config.toml
n_layer = 17
d_model = 512
n_head = 4
n_kv_head = 2
head_dim = 128
d_mlp = 2048
vocab_size = 8192
activation = "tanh_gelu"
norm = "layernorm"
norm_place = "pre"
norm_eps = 1e-05
positions = "learned"
qk_norm = false
attn_scale = 0.0884
bias = "all"
tie_embeddings = true
parallel_block = false
init = "normal"
init_std_qkv = 0.0302
init_std_o = 0.00517
init_std_up = 0.0302
init_std_down = 0.00259
optimizer = "adam_variant"
lr = 0.000544
lr_mult_qkv = 0.4
beta1 = 0.9
lr_head = 0.00383
grad_clip = 2.0
warmup_steps = 363
schedule = "wsd"
decay_fraction = 0.767
decay_shape = "linear"
final_lr_fraction = 0.0
batch_tokens = [32768, 65536, 98304]
seq_len = 768
doc_mask = true
z_loss = 0.0001
train_tokens = 651600000
steps = 11163
dataset = "wikipedia_en"
Each number is 200 + 30 x the weight over its row's rms, rounded and kept within 0 to 999. Layers, rows and columns count from 0. The size before them is the row's rms in percent of the matrix's.

# layer 13 attention output (transposed), 512x512, rms 0.034, rows 352-383,479-511, columns 384-447
095,177,194,230,175,196,225,200,183,238,174,157,194,190,199,201,179,219,144,283,219,203,155,232,149,185,174,225,172,118,197,241,245,239,216,221,160,241,222,220,225,184,197,179,223,188,163,138,262,192,140,200,222,264,248,194,200,220,222,208,169,187,223,237,186
085,219,143,183,262,212,269,249,169,159,209,207,200,167,203,224,190,179,155,197,163,205,185,208,176,165,174,185,182,206,236,213,213,209,194,220,211,205,173,204,204,206,222,182,234,222,260,152,246,240,221,186,199,170,214,177,211,209,203,289,193,230,181,194,227
090,173,212,220,172,221,212,210,197,185,219,178,181,226,137,184,190,163,192,107,204,182,225,186,223,166,174,164,205,234,190,188,199,165,186,194,237,169,186,187,212,209,148,183,209,232,192,142,201,227,194,230,198,211,205,145,162,164,239,164,184,180,194,191,190
086,184,208,211,156,232,228,182,195,244,194,202,180,227,217,161,183,278,217,202,195,173,166,220,190,250,196,224,182,232,208,239,163,180,184,194,177,243,171,220,165,161,217,187,224,249,184,187,207,218,220,212,227,173,187,243,225,242,150,192,201,189,211,212,210
087,189,183,163,211,194,179,207,186,182,198,185,188,164,188,242,181,146,241,180,177,172,167,145,220,224,195,189,234,245,165,151,115,160,163,189,193,158,305,206,235,145,166,152,236,217,194,214,210,190,222,184,248,213,143,162,175,215,187,147,179,206,224,189,186
094,205,217,174,166,177,153,242,200,214,193,186,293,206,255,174,184,291,166,209,202,234,186,202,225,183,185,243,204,180,181,215,220,193,192,161,224,198,176,244,164,227,139,227,247,177,239,166,193,245,170,192,214,189,196,258,191,154,209,202,195,170,147,202,235
091,193,131,164,268,195,248,235,176,226,231,164,185,127,220,211,159,152,221,133,211,132,197,223,209,222,207,207,169,219,179,198,173,204,201,221,216,244,218,169,233,194,214,194,224,188,210,181,203,182,240,178,192,201,295,216,214,207,208,196,220,173,203,224,222
093,179,219,252,200,174,195,172,177,228,235,174,244,214,208,203,185,249,185,195,216,208,203,190,216,190,200,160,157,246,231,208,152,228,205,192,170,156,234,155,207,168,174,228,203,162,237,221,168,178,237,184,177,208,188,242,229,213,236,143,231,212,171,165,272
094,141,191,188,231,183,242,162,199,213,234,147,157,205,188,224,191,199,167,218,263,174,231,210,220,190,236,172,229,203,216,232,234,254,195,188,175,199,178,209,191,158,204,186,195,229,104,167,228,212,211,175,215,137,251,208,182,166,207,225,183,209,185,232,181
089,154,255,190,260,166,264,187,190,201,170,253,172,226,176,202,174,223,167,191,189,170,173,197,176,212,217,226,185,146,235,249,205,222,157,165,238,225,199,158,196,111,213,204,206,178,180,194,187,233,232,238,220,191,216,182,191,151,229,263,209,177,184,226,199
095,222,178,125,223,209,201,218,233,168,224,169,143,215,210,218,195,128,233,207,211,189,230,153,218,210,202,194,215,245,198,202,222,187,183,195,200,227,196,161,210,162,226,196,172,200,260,198,158,193,192,188,209,220,185,182,164,189,233,199,186,219,179,193,168
089,194,178,183,238,231,204,189,238,171,199,230,129,173,252,186,202,184,204,227,208,171,173,173,210,181,205,230,214,177,184,237,208,221,155,241,271,245,152,218,200,250,261,165,177,259,150,134,235,233,190,214,166,204,227,143,169,196,197,152,178,192,187,268,188
093,186,172,187,173,259,186,128,193,176,183,141,208,195,163,215,197,210,209,187,187,236,197,254,186,236,188,177,186,182,110,208,203,239,241,240,168,188,217,199,145,182,197,219,226,231,192,217,201,240,222,206,208,189,266,146,253,209,262,262,224,193,194,205,273
091,200,250,162,127,234,207,208,221,231,189,193,225,210,204,219,165,161,193,208,176,245,211,244,163,234,205,205,199,186,199,156,156,183,228,188,195,187,163,205,243,201,183,186,194,153,242,163,124,114,150,204,229,273,200,130,172,221,218,191,148,230,217,240,185
093,233,193,199,191,229,202,228,169,226,259,224,142,208,209,211,203,190,170,240,186,201,251,146,162,192,215,194,173,236,184,242,167,215,161,197,271,218,234,213,172,163,215,182,243,244,196,149,162,246,199,191,215,200,185,227,183,225,244,200,254,194,196,194,245
090,193,202,183,214,275,197,173,224,241,222,241,218,186,168,228,144,198,188,223,200,190,153,181,225,198,193,220,189,236,234,181,180,236,194,221,199,233,232,210,193,200,196,224,226,190,262,219,207,162,221,163,221,189,207,170,234,243,186,201,193,173,168,172,183
091,180,224,214,212,239,210,196,164,214,221,228,259,193,223,249,236,169,152,238,231,191,202,201,184,191,163,166,190,217,155,206,164,190,160,187,196,220,229,207,179,202,216,191,158,189,203,239,165,235,248,168,207,145,227,201,171,228,164,240,208,241,202,231,207
092,260,222,253,162,207,169,174,166,175,181,207,169,202,199,183,210,199,255,244,170,176,142,188,204,211,176,231,182,243,155,230,156,199,188,218,178,184,221,174,189,226,177,209,198,129,238,220,240,178,180,176,248,255,149,170,190,265,165,170,260,186,247,176,185
088,241,261,189,193,194,164,158,179,206,154,199,177,222,162,163,212,229,205,255,216,145,200,184,210,186,179,177,137,210,227,193,165,220,200,198,135,190,255,181,186,204,176,214,217,205,204,218,190,195,179,148,226,217,219,171,188,210,249,190,237,201,227,167,211
086,211,188,202,205,205,196,201,216,190,236,176,227,235,195,154,183,231,192,170,226,192,143,194,186,208,226,200,160,204,176,245,239,216,180,235,259,212,132,209,163,167,234,232,208,160,219,217,200,241,209,172,227,143,215,227,246,203,198,173,198,201,162,242,190
091,147,230,225,193,192,178,207,233,179,182,209,196,190,193,207,194,181,192,207,183,245,252,213,242,246,184,182,182,204,217,236,214,198,261,239,172,181,173,252,233,212,239,194,204,185,158,276,190,218,193,216,219,157,198,209,261,185,196,247,161,132,163,222,184
096,192,169,254,144,281,165,205,277,222,144,191,146,209,190,166,204,260,218,244,148,245,215,239,160,174,150,162,180,205,183,240,145,227,163,201,243,177,223,211,136,148,225,183,207,191,271,142,221,179,166,213,196,233,161,185,212,267,205,191,183,240,211,198,190
087,245,225,195,183,223,218,198,186,249,246,198,159,188,157,202,224,204,147,196,179,213,133,192,215,208,209,184,201,220,245,193,191,268,209,174,229,184,181,174,215,234,228,202,204,170,192,197,154,234,195,229,154,184,228,203,167,187,229,126,187,216,193,180,189
101,279,182,203,180,244,231,166,265,181,200,154,169,187,234,185,150,172,236,178,197,185,222,179,194,218,168,154,204,268,192,152,151,149,225,227,209,122,114,171,179,143,178,231,235,161,212,241,217,169,201,207,205,233,158,193,185,203,236,179,211,253,210,136,193
095,235,214,237,204,175,194,242,194,243,244,235,179,194,188,156,220,151,178,217,184,206,181,200,243,209,189,208,180,279,235,233,204,233,206,178,197,206,176,167,227,195,224,152,247,176,198,195,176,223,234,192,153,216,179,226,201,195,215,232,220,186,177,199,210
094,204,175,190,225,205,184,197,210,201,176,201,225,264,206,236,159,203,241,172,170,150,193,160,178,218,195,170,170,210,195,185,144,221,238,256,246,183,218,172,183,212,143,198,234,132,209,217,244,169,211,197,224,191,158,120,175,232,187,227,198,200,212,167,243
093,217,171,223,227,264,209,171,216,222,224,164,154,186,202,161,208,207,154,119,209,203,180,228,228,227,136,233,224,186,199,221,150,232,212,236,179,148,182,184,154,237,176,201,203,209,204,201,231,204,174,219,216,207,192,191,178,216,236,153,212,246,198,170,211
084,139,186,178,221,223,211,189,204,205,212,189,224,232,159,222,190,267,207,120,182,209,196,199,175,179,194,227,197,153,213,193,251,193,200,231,227,203,192,271,199,164,165,202,144,151,180,161,220,185,192,167,193,185,247,132,197,201,160,179,207,206,181,158,243
088,208,249,167,299,181,222,237,143,235,201,220,165,195,188,193,157,226,179,159,203,182,183,278,221,168,178,194,235,190,212,212,203,243,210,228,203,218,198,172,194,200,237,225,196,205,162,175,208,186,184,225,142,224,183,193,269,167,229,186,248,179,166,195,191
101,195,164,149,203,254,167,207,223,161,178,210,216,203,241,154,181,198,264,121,212,235,249,157,201,265,202,208,207,242,134,181,189,135,249,204,215,232,180,167,195,154,185,229,210,263,171,236,276,231,184,213,202,198,196,207,171,163,175,131,198,180,223,182,191
093,191,170,163,218,180,243,216,179,157,225,159,262,174,206,215,194,237,200,283,224,228,237,207,179,202,238,181,271,146,183,175,227,199,170,136,218,184,179,235,209,193,255,229,138,249,149,226,159,239,216,174,207,223,200,226,185,148,215,199,239,222,157,252,157
084,197,196,135,171,167,259,227,184,177,200,203,153,184,279,205,162,166,231,271,246,168,223,188,209,202,182,144,230,171,180,168,235,159,200,217,250,220,159,237,267,215,198,202,183,255,197,165,131,208,235,179,219,211,193,193,184,250,168,147,213,173,202,247,205
093,219,194,217,185,210,165,192,167,250,167,172,191,185,174,174,185,255,203,259,201,189,229,195,263,209,145,200,176,150,213,208,235,190,155,156,178,182,211,230,147,271,182,200,250,218,166,174,219,197,186,242,258,202,169,188,191,194,207,195,221,191,230,173,244
088,215,220,222,153,164,238,197,197,199,184,181,241,175,211,170,182,196,195,231,141,210,172,243,234,200,190,217,200,189,189,227,202,230,226,178,203,183,213,183,171,209,175,177,238,150,226,148,243,250,203,238,216,224,190,192,158,283,214,219,183,152,208,187,203
093,136,144,205,285,145,197,229,185,181,201,180,223,213,180,189,147,234,158,178,251,182,167,167,197,164,175,224,240,206,265,227,231,145,163,196,241,168,191,191,188,178,187,197,191,206,191,191,245,237,222,212,205,174,214,217,180,275,167,205,231,217,205,178,207
085,207,196,168,145,198,166,229,167,219,202,201,186,245,148,232,124,180,202,206,162,150,178,210,232,192,173,211,170,197,182,190,211,121,212,167,218,208,166,232,184,257,204,189,220,192,275,179,163,152,229,215,206,192,207,220,173,192,188,175,162,200,178,196,206
096,188,180,192,184,234,215,234,235,166,188,214,214,195,212,166,230,159,174,163,177,150,205,216,190,155,257,194,200,205,141,223,197,180,176,255,136,207,192,200,214,178,160,222,166,216,206,214,211,213,196,187,250,199,207,181,205,143,233,181,206,172,243,168,196
086,275,207,170,185,230,161,229,208,117,263,178,200,191,217,226,236,180,158,214,215,196,220,268,223,201,165,143,231,222,219,256,192,219,166,204,167,168,225,183,181,184,262,195,162,216,214,191,246,173,209,155,183,166,160,176,245,150,202,146,219,178,220,235,209
095,208,211,216,164,225,219,296,200,196,234,207,215,195,231,188,219,157,157,189,190,155,168,189,174,183,213,197,203,193,199,202,182,190,173,222,198,219,195,215,239,175,168,171,165,173,195,194,203,232,190,149,176,179,223,145,212,184,227,204,177,208,186,183,176
090,168,155,211,208,239,154,282,256,203,179,175,149,163,162,203,193,212,240,210,200,196,191,193,229,211,184,197,196,144,221,197,211,214,156,141,199,212,220,206,217,214,206,229,202,183,200,187,209,157,221,250,169,168,209,227,190,212,188,228,158,248,165,227,239
091,133,193,191,208,160,187,231,190,163,169,183,261,175,173,242,213,230,256,141,220,181,185,153,149,236,232,197,220,182,190,148,222,173,183,195,239,177,228,192,174,179,187,182,168,266,205,236,229,177,230,204,164,161,216,198,206,188,193,177,157,232,181,253,269
091,167,200,195,222,192,286,171,214,120,249,199,177,175,200,168,184,150,158,183,199,186,241,149,268,168,213,193,203,188,202,241,163,217,211,258,177,254,190,201,187,157,235,187,174,160,249,183,222,213,233,129,244,191,219,199,182,250,175,157,205,188,216,203,174
096,184,187,184,179,188,185,171,216,239,143,215,112,203,192,199,186,186,146,223,216,171,188,194,172,219,223,260,207,206,159,168,217,213,229,208,194,180,173,184,142,167,204,170,221,164,199,213,186,214,217,246,246,183,194,277,193,204,203,234,197,193,262,195,157
091,170,229,125,148,193,159,245,203,213,239,178,213,176,190,201,150,228,144,186,213,242,223,176,196,212,161,202,252,218,215,215,174,185,242,240,195,184,202,184,193,176,206,241,209,181,210,214,185,178,153,224,174,178,197,201,202,196,186,224,234,192,140,187,207
088,175,180,194,230,246,246,184,275,197,241,206,193,152,284,127,178,211,188,235,196,163,184,186,206,235,193,195,173,208,179,189,194,248,216,190,231,168,150,253,222,195,207,201,269,204,165,210,216,212,183,226,219,209,237,215,195,217,223,187,229,136,153,172,188
091,187,226,242,146,207,220,176,206,157,185,206,234,204,181,234,174,172,180,263,229,190,149,163,233,197,179,150,139,143,199,203,150,163,137,191,156,202,235,195,201,261,273,221,195,216,159,186,170,164,243,175,236,214,193,172,230,210,242,256,227,253,230,199,238
089,184,233,202,156,244,138,261,180,187,173,178,236,252,216,220,230,179,193,208,184,245,138,259,238,147,184,194,155,172,212,221,235,168,212,180,217,204,228,212,203,213,192,200,212,204,243,160,189,118,173,109,209,187,207,202,225,178,250,228,179,173,235,250,172
089,194,199,190,185,195,160,153,184,192,194,240,140,236,232,232,204,237,194,216,162,232,216,162,185,236,215,239,164,207,235,209,182,204,181,200,167,188,246,260,196,182,233,204,211,271,173,192,211,167,202,246,192,213,192,190,217,232,221,215,219,183,197,187,278
082,205,223,159,231,178,187,209,206,259,158,210,189,208,171,211,205,273,163,245,222,172,193,223,237,218,140,251,235,201,211,131,223,209,170,169,207,152,179,228,166,240,222,216,295,238,166,242,204,233,173,244,203,200,169,221,171,162,186,179,242,138,178,235,227
085,193,188,264,237,138,203,131,268,195,133,181,233,186,190,190,151,207,198,182,229,221,198,225,272,252,175,141,266,187,189,196,244,183,195,186,223,176,186,184,183,221,173,201,214,201,194,171,203,203,220,174,210,181,173,252,166,232,200,189,179,220,171,243,240
085,207,230,197,179,195,148,190,203,191,149,190,130,201,215,201,182,256,248,239,147,244,192,165,158,217,202,235,184,202,164,246,276,206,201,189,184,167,175,262,175,227,212,181,181,189,168,174,215,169,201,223,229,154,166,164,248,164,227,187,207,161,198,201,184
084,161,240,238,219,211,245,170,169,160,199,185,221,195,200,269,222,212,178,231,159,170,237,172,213,140,197,198,171,168,175,235,228,226,160,189,176,148,205,228,171,206,225,223,180,165,196,209,153,203,188,214,187,203,221,156,264,190,220,203,177,214,213,219,182
090,246,215,197,173,181,197,224,246,230,243,199,246,231,244,196,238,188,169,316,187,191,234,172,191,231,194,156,207,236,183,222,212,271,202,208,228,190,180,186,198,161,236,214,204,215,234,207,155,234,185,138,200,236,221,231,222,244,200,176,222,181,185,214,195
091,156,201,208,171,189,191,195,214,219,152,253,239,207,187,212,161,197,248,172,180,184,230,228,267,218,209,129,172,203,232,224,229,190,230,202,221,204,190,206,179,251,173,211,237,174,239,229,181,176,166,239,236,177,202,168,217,229,161,214,141,128,189,180,184
089,185,222,206,194,209,153,209,273,186,210,157,208,226,220,157,227,202,208,211,146,247,174,263,242,233,164,162,252,219,148,235,167,247,197,231,200,169,181,208,182,172,245,198,247,221,278,168,171,175,177,191,195,209,197,217,256,211,224,194,219,176,190,156,179
088,236,250,182,187,222,204,240,184,190,257,244,208,209,182,210,221,214,216,187,180,179,161,132,204,211,199,163,172,221,232,215,194,193,234,221,216,185,215,185,215,183,216,228,152,172,221,212,148,193,189,202,203,224,276,207,174,242,224,156,181,186,222,232,205
091,196,201,221,233,203,179,240,206,211,184,199,191,244,169,217,198,220,205,232,175,205,211,223,191,205,212,185,173,152,234,226,227,166,164,225,167,210,170,159,174,235,205,177,198,221,216,173,151,139,217,168,180,189,185,191,194,195,185,213,172,239,184,174,221
092,181,176,224,259,199,181,255,204,229,161,206,192,187,243,183,178,148,231,148,219,246,166,239,258,201,116,220,196,232,194,193,221,208,171,150,164,248,188,230,204,226,140,215,217,197,202,198,212,243,172,216,225,226,164,190,207,188,198,212,209,174,193,205,224
087,207,226,164,197,187,188,176,219,227,162,227,197,223,195,213,170,293,236,231,201,187,220,162,186,217,200,216,160,158,190,187,207,229,255,200,209,186,210,125,157,238,209,229,279,179,159,188,228,181,183,232,200,246,197,183,208,173,235,213,166,254,196,259,202
084,199,216,195,225,168,192,150,226,133,239,189,240,194,162,179,210,225,214,170,204,256,170,186,243,190,210,179,246,224,201,204,202,188,258,227,146,176,227,155,191,169,168,247,162,200,246,165,162,163,193,210,228,180,202,225,170,244,245,190,218,168,224,214,203
084,160,193,192,199,168,220,202,229,218,183,205,207,224,212,170,184,226,236,189,210,180,176,154,205,206,194,168,207,230,176,220,157,189,230,184,192,180,210,242,175,195,174,208,204,165,180,224,194,221,170,192,214,205,212,202,176,232,197,172,195,244,214,197,201
097,160,226,203,218,134,258,136,169,173,193,223,194,163,217,183,190,250,163,138,176,175,238,196,182,207,243,198,217,197,250,197,172,264,212,136,128,206,177,136,189,170,259,235,226,187,193,183,176,188,192,263,196,207,222,264,221,252,193,188,173,186,217,202,212
079,217,197,166,214,226,184,260,182,204,169,274,143,203,211,127,189,235,199,205,214,216,219,202,246,188,206,225,140,246,218,205,171,177,209,170,218,225,244,163,182,212,215,220,243,240,214,184,213,238,150,184,194,203,234,214,220,193,190,251,146,196,213,199,183
082,198,179,219,209,189,177,196,166,215,246,175,223,188,193,143,155,227,165,217,220,245,249,232,190,224,212,183,256,191,201,209,163,197,202,173,171,203,199,223,203,232,235,166,172,262,163,156,172,234,230,183,203,217,163,161,204,191,200,212,193,240,172,153,173
089,190,200,198,177,231,144,219,181,198,198,175,171,235,182,191,213,224,268,252,210,176,189,240,219,248,188,207,157,229,184,178,264,168,282,125,206,225,222,255,238,198,205,226,228,233,171,193,154,177,165,215,182,193,196,180,252,208,217,151,179,155,203,237,250
# layer 13 attention value, 256x512, rms 0.0236, rows 224-255, columns 384-447
093,204,158,214,255,194,162,236,235,179,201,252,222,195,195,185,209,165,245,177,215,188,263,216,197,222,214,180,231,220,179,236,198,194,196,218,253,216,174,182,181,256,182,213,142,185,219,238,154,188,212,190,179,159,209,198,220,168,158,148,176,278,156,207,274
091,257,269,167,196,259,220,198,204,246,183,210,201,217,222,163,233,202,218,225,192,194,243,252,222,231,207,172,212,198,152,179,126,243,182,178,212,196,204,162,181,221,242,215,219,185,210,233,143,204,182,142,171,236,186,163,241,117,200,153,223,179,152,154,190
093,183,187,175,235,174,193,168,245,232,169,206,209,154,243,206,304,258,224,205,191,162,230,196,188,211,224,259,188,194,238,216,227,246,188,228,209,209,226,216,150,195,223,231,148,225,192,196,188,256,197,242,190,208,204,205,175,181,226,233,213,216,199,201,227
100,264,210,180,228,172,160,162,232,235,214,151,231,156,146,209,224,209,191,214,220,207,196,208,226,198,170,213,150,196,221,184,191,207,253,193,250,143,232,191,211,185,175,221,196,140,136,157,169,163,213,192,129,161,190,248,161,245,204,160,196,207,209,215,196
091,182,198,249,204,168,186,147,193,243,199,252,182,156,175,183,178,234,243,189,217,196,176,159,150,207,203,211,198,161,195,186,205,208,188,237,238,218,114,236,190,180,166,213,205,181,192,195,169,205,213,244,189,260,213,199,198,233,244,236,200,252,200,213,180
099,222,170,189,237,268,219,149,199,242,167,205,183,164,233,209,165,188,240,220,155,182,239,176,223,222,174,166,170,219,217,208,232,196,225,186,215,200,169,178,158,224,209,204,164,214,127,240,160,196,265,185,215,194,191,193,212,251,185,137,196,235,224,225,188
094,180,207,221,175,229,187,149,142,162,187,255,231,238,251,214,195,180,182,212,189,278,187,139,209,212,184,251,246,221,177,202,136,198,187,242,207,141,189,172,179,203,169,119,204,168,210,211,192,204,204,202,214,216,119,236,230,241,182,183,186,210,209,186,173
096,230,161,164,175,251,211,181,204,183,194,198,232,225,254,189,232,235,163,195,137,175,197,186,291,176,181,209,175,208,181,217,152,153,176,218,220,241,196,171,174,222,246,174,226,189,173,153,196,190,170,205,209,189,205,215,171,227,170,213,253,172,207,191,158
094,246,156,169,202,248,118,267,211,228,187,205,193,243,209,214,189,215,229,197,223,189,187,223,139,182,170,215,164,196,240,215,210,221,155,147,155,157,198,206,209,239,184,238,200,247,220,232,182,159,204,254,214,216,151,191,217,189,251,208,178,166,194,205,243
101,203,177,231,213,225,194,194,162,203,255,174,226,189,198,207,227,203,268,177,225,222,205,198,228,175,220,161,158,193,175,192,215,183,210,220,188,163,198,201,243,276,210,185,225,236,212,191,202,172,171,187,174,182,187,186,235,169,184,136,219,228,191,183,260
094,190,221,240,189,191,212,240,183,214,180,226,185,176,199,206,243,205,224,213,206,160,179,210,184,191,187,150,141,172,211,152,260,213,223,184,218,202,215,186,158,187,222,157,214,208,162,163,179,233,208,182,249,220,257,211,247,223,185,169,188,197,265,213,166
092,214,233,260,171,185,157,234,154,251,190,195,176,207,172,248,192,189,206,209,182,255,227,214,215,183,254,231,249,159,210,164,208,207,218,179,182,185,222,138,212,198,174,207,193,211,254,255,210,218,208,156,212,192,240,233,218,211,220,234,188,249,217,163,254
094,231,187,196,200,171,210,191,195,216,173,197,228,274,224,147,238,202,222,183,169,190,243,209,205,207,212,220,231,252,247,194,250,178,183,172,233,193,192,219,192,172,172,219,181,171,199,171,166,151,171,221,147,200,130,236,153,170,178,143,175,181,182,256,168
095,194,176,186,233,165,242,211,245,183,217,264,182,191,196,214,143,231,240,195,209,133,234,172,190,240,203,187,204,208,205,239,187,169,112,178,139,194,194,209,183,188,205,188,240,233,217,235,182,271,233,199,195,140,230,212,240,226,187,181,234,192,165,149,186
094,162,237,193,239,176,205,189,183,174,183,186,228,182,179,210,227,204,216,195,196,196,162,226,200,227,232,234,226,246,162,201,230,193,234,214,203,140,158,176,208,184,205,164,135,217,258,259,191,185,198,191,190,194,174,205,187,181,189,175,138,192,176,238,118
093,193,220,211,163,181,235,166,198,133,220,187,242,195,205,196,168,184,201,181,163,198,225,202,184,168,264,152,212,184,179,273,176,160,187,200,191,237,203,159,206,178,186,144,158,142,226,160,203,194,186,224,203,238,235,176,223,230,192,186,173,248,187,226,216
092,159,199,174,195,213,217,228,196,138,213,200,206,229,180,171,202,215,207,216,200,198,169,146,163,186,183,222,200,213,242,216,156,185,262,193,219,162,228,211,230,218,177,186,184,216,255,205,223,217,183,212,224,231,190,181,218,192,166,205,236,141,221,142,202
094,159,184,171,234,223,219,215,201,207,196,215,209,157,139,184,195,165,182,161,215,212,216,213,183,202,235,160,244,165,190,194,177,198,201,229,232,225,189,174,182,224,178,211,249,262,179,148,182,230,154,198,219,219,248,206,200,214,204,231,185,244,218,236,265
094,227,183,207,190,249,166,182,265,234,183,212,231,167,157,185,208,224,215,208,266,228,176,243,195,232,220,217,220,176,205,139,179,209,206,219,202,247,211,194,206,200,187,183,252,213,198,175,227,147,225,192,218,188,216,289,211,245,171,160,210,208,148,161,205
092,182,184,191,207,182,206,186,182,174,182,179,205,205,194,183,195,207,208,110,254,208,238,212,220,191,186,211,159,232,235,179,172,208,252,209,112,152,215,224,273,162,122,208,204,202,153,230,234,165,225,207,182,184,186,210,154,176,218,198,237,206,203,215,192
091,219,158,163,237,227,210,233,200,167,194,180,219,207,209,208,198,193,192,208,214,208,156,196,147,188,196,238,228,210,180,160,149,193,167,202,210,259,210,220,184,204,180,234,135,210,250,173,187,196,173,207,175,225,227,190,201,176,234,171,246,294,205,242,240
090,182,215,214,198,169,195,192,152,223,233,237,195,158,208,301,201,192,176,186,216,165,199,186,212,204,257,222,197,209,251,200,199,110,209,184,170,199,176,209,210,211,173,176,152,210,145,228,241,258,192,190,169,201,218,200,178,164,198,214,204,209,214,191,199
090,198,184,182,205,202,163,193,232,198,148,168,211,168,201,231,231,153,213,211,236,231,252,192,144,167,210,231,195,269,160,173,242,207,162,214,193,200,246,285,159,211,206,197,245,245,201,218,242,195,198,220,214,201,145,214,211,228,130,269,167,181,169,181,179
095,137,194,173,205,166,176,225,189,186,264,224,202,174,204,246,223,190,172,184,213,246,168,220,269,191,194,225,224,225,216,192,187,221,192,243,209,209,224,236,202,147,166,166,186,197,169,155,164,186,124,205,229,213,238,172,192,186,235,170,183,145,157,240,188
100,221,245,192,206,212,220,144,202,155,235,216,205,192,203,193,195,264,172,256,243,171,219,195,174,148,258,188,232,143,160,183,213,177,222,237,202,205,242,252,168,203,224,222,159,210,253,216,222,173,179,181,190,161,225,188,196,174,195,213,174,225,162,201,185
093,157,235,220,139,183,189,202,137,223,200,220,216,178,214,166,172,136,206,176,268,217,194,230,240,194,199,184,210,257,202,202,208,176,200,182,202,252,146,263,248,161,193,179,170,226,191,171,192,239,169,238,232,200,193,253,185,206,179,163,250,159,203,177,171
094,197,230,192,133,165,200,290,219,222,239,186,192,246,249,206,201,233,197,240,184,151,240,186,194,165,153,160,155,209,211,188,184,191,181,184,182,210,200,202,206,254,218,212,193,210,216,191,187,236,220,190,174,205,207,205,216,248,147,189,225,164,184,172,174
091,201,249,210,192,260,193,212,151,186,231,226,186,164,209,163,145,146,184,283,236,209,156,246,184,197,192,171,170,203,260,230,191,232,190,223,177,216,213,128,214,219,207,217,255,189,168,231,239,210,227,228,209,215,173,187,159,213,172,223,203,141,184,207,196
098,207,184,246,146,264,206,212,234,202,239,128,169,216,137,171,239,151,251,226,221,182,179,141,228,196,199,231,258,226,159,191,266,190,214,237,200,153,192,235,189,217,115,163,174,187,226,203,205,215,204,140,235,211,154,135,166,205,203,154,232,192,234,228,193
093,191,174,163,186,168,189,192,198,215,114,126,209,243,141,241,226,190,187,252,167,193,157,187,175,250,213,219,225,182,207,206,217,195,163,199,162,185,213,197,235,252,194,170,207,206,172,152,189,204,181,243,219,175,213,184,167,208,229,161,216,188,199,227,178
095,171,192,219,206,210,238,237,210,225,105,225,175,195,200,234,219,175,206,189,191,193,160,242,195,184,201,176,174,174,229,209,223,178,140,231,148,207,224,163,209,174,193,178,201,146,203,212,191,180,184,183,212,178,191,262,237,178,187,207,168,154,210,212,202
092,159,182,212,206,207,157,213,242,200,221,202,197,172,177,226,185,191,139,209,191,249,185,196,157,197,200,237,240,204,251,206,130,249,200,245,226,192,192,205,151,194,202,157,143,168,228,211,182,220,175,200,183,172,263,267,194,177,212,235,209,290,247,155,134
# layer 13 MLP up, 2048x512, rms 0.0442, rows 0-5, columns 384-447
097,177,198,202,149,211,222,194,183,201,224,182,250,162,172,198,226,178,223,190,213,166,225,158,180,228,225,159,159,196,224,148,231,178,197,193,211,205,229,219,210,167,213,273,181,188,156,222,214,246,269,215,158,239,222,213,208,204,187,245,211,253,241,205,153
106,198,148,200,178,177,197,201,193,205,218,133,189,145,168,213,221,182,189,201,233,199,183,228,167,204,235,218,210,192,155,173,183,256,224,183,200,215,187,189,165,198,220,193,199,233,228,186,176,169,210,199,229,224,185,166,217,151,222,215,193,209,201,188,220
098,210,207,205,207,232,198,189,247,187,179,219,233,207,213,202,205,191,208,227,223,238,232,208,166,229,201,197,241,190,203,258,185,182,155,209,111,215,190,212,250,181,102,249,191,204,211,236,167,189,175,204,221,227,194,153,214,168,192,184,156,176,238,145,204
101,200,218,190,192,220,205,174,243,221,235,190,222,214,195,177,218,223,232,187,240,202,258,214,208,238,143,211,175,211,198,249,184,199,234,177,170,236,124,200,187,234,226,209,206,188,238,274,232,190,174,215,188,185,201,193,221,202,196,205,207,176,229,196,169
111,185,139,203,185,126,208,177,197,202,226,206,211,179,229,199,236,208,170,185,191,211,178,148,219,228,150,179,193,251,191,184,184,131,206,214,228,174,153,198,150,207,238,179,201,244,165,177,219,201,195,172,214,178,215,232,197,187,194,220,238,166,197,241,195
102,224,201,200,181,237,230,205,267,245,170,180,214,127,175,218,228,209,197,177,191,208,219,203,157,237,219,205,204,209,161,179,180,207,170,207,205,178,196,223,196,171,193,193,204,185,178,199,170,188,269,199,206,205,189,224,226,198,121,156,193,216,211,172,177
# layer 13 MLP down (transposed), 2048x512, rms 0.0433, rows 0-5, columns 384-447
096,227,273,217,226,217,157,234,196,175,162,265,120,270,217,179,189,230,196,229,218,230,198,177,155,190,203,234,253,162,194,233,194,223,156,209,198,254,203,266,218,259,213,166,216,204,225,180,226,185,242,211,164,237,242,196,211,184,185,205,151,167,179,222,187
105,175,218,233,159,202,206,149,232,213,215,161,184,208,227,162,200,200,199,156,216,259,203,235,205,173,261,239,206,166,205,164,189,164,190,212,201,233,177,195,207,206,176,197,173,203,152,251,170,172,197,220,215,199,163,187,240,220,170,204,201,151,205,241,162
093,223,206,202,205,201,169,169,207,260,176,204,232,177,195,176,171,202,140,226,148,219,198,179,160,202,143,187,198,230,239,190,166,230,181,234,204,204,233,210,152,175,200,214,198,207,214,180,167,206,216,199,180,166,224,221,212,227,215,179,166,233,168,224,187
102,178,273,273,172,218,163,219,244,220,203,216,189,231,159,153,202,208,148,203,168,200,145,218,206,171,246,201,197,214,198,199,172,171,150,225,208,172,219,216,206,178,170,165,202,193,161,194,179,199,227,261,178,138,204,242,180,251,214,257,180,194,209,196,225
104,215,205,168,219,212,202,226,185,229,202,162,147,165,193,179,174,157,207,253,129,184,231,216,181,171,187,168,190,222,210,230,203,207,169,220,197,202,204,233,221,229,305,195,151,158,167,117,231,198,157,172,172,200,183,145,194,152,198,195,224,192,207,215,191
109,205,180,163,235,205,194,196,213,171,199,190,224,233,146,215,212,205,172,212,201,242,253,184,198,191,179,151,170,225,182,257,187,207,224,137,193,164,218,224,217,177,216,212,189,142,149,209,266,200,195,201,216,170,193,233,217,150,196,177,211,201,161,238,201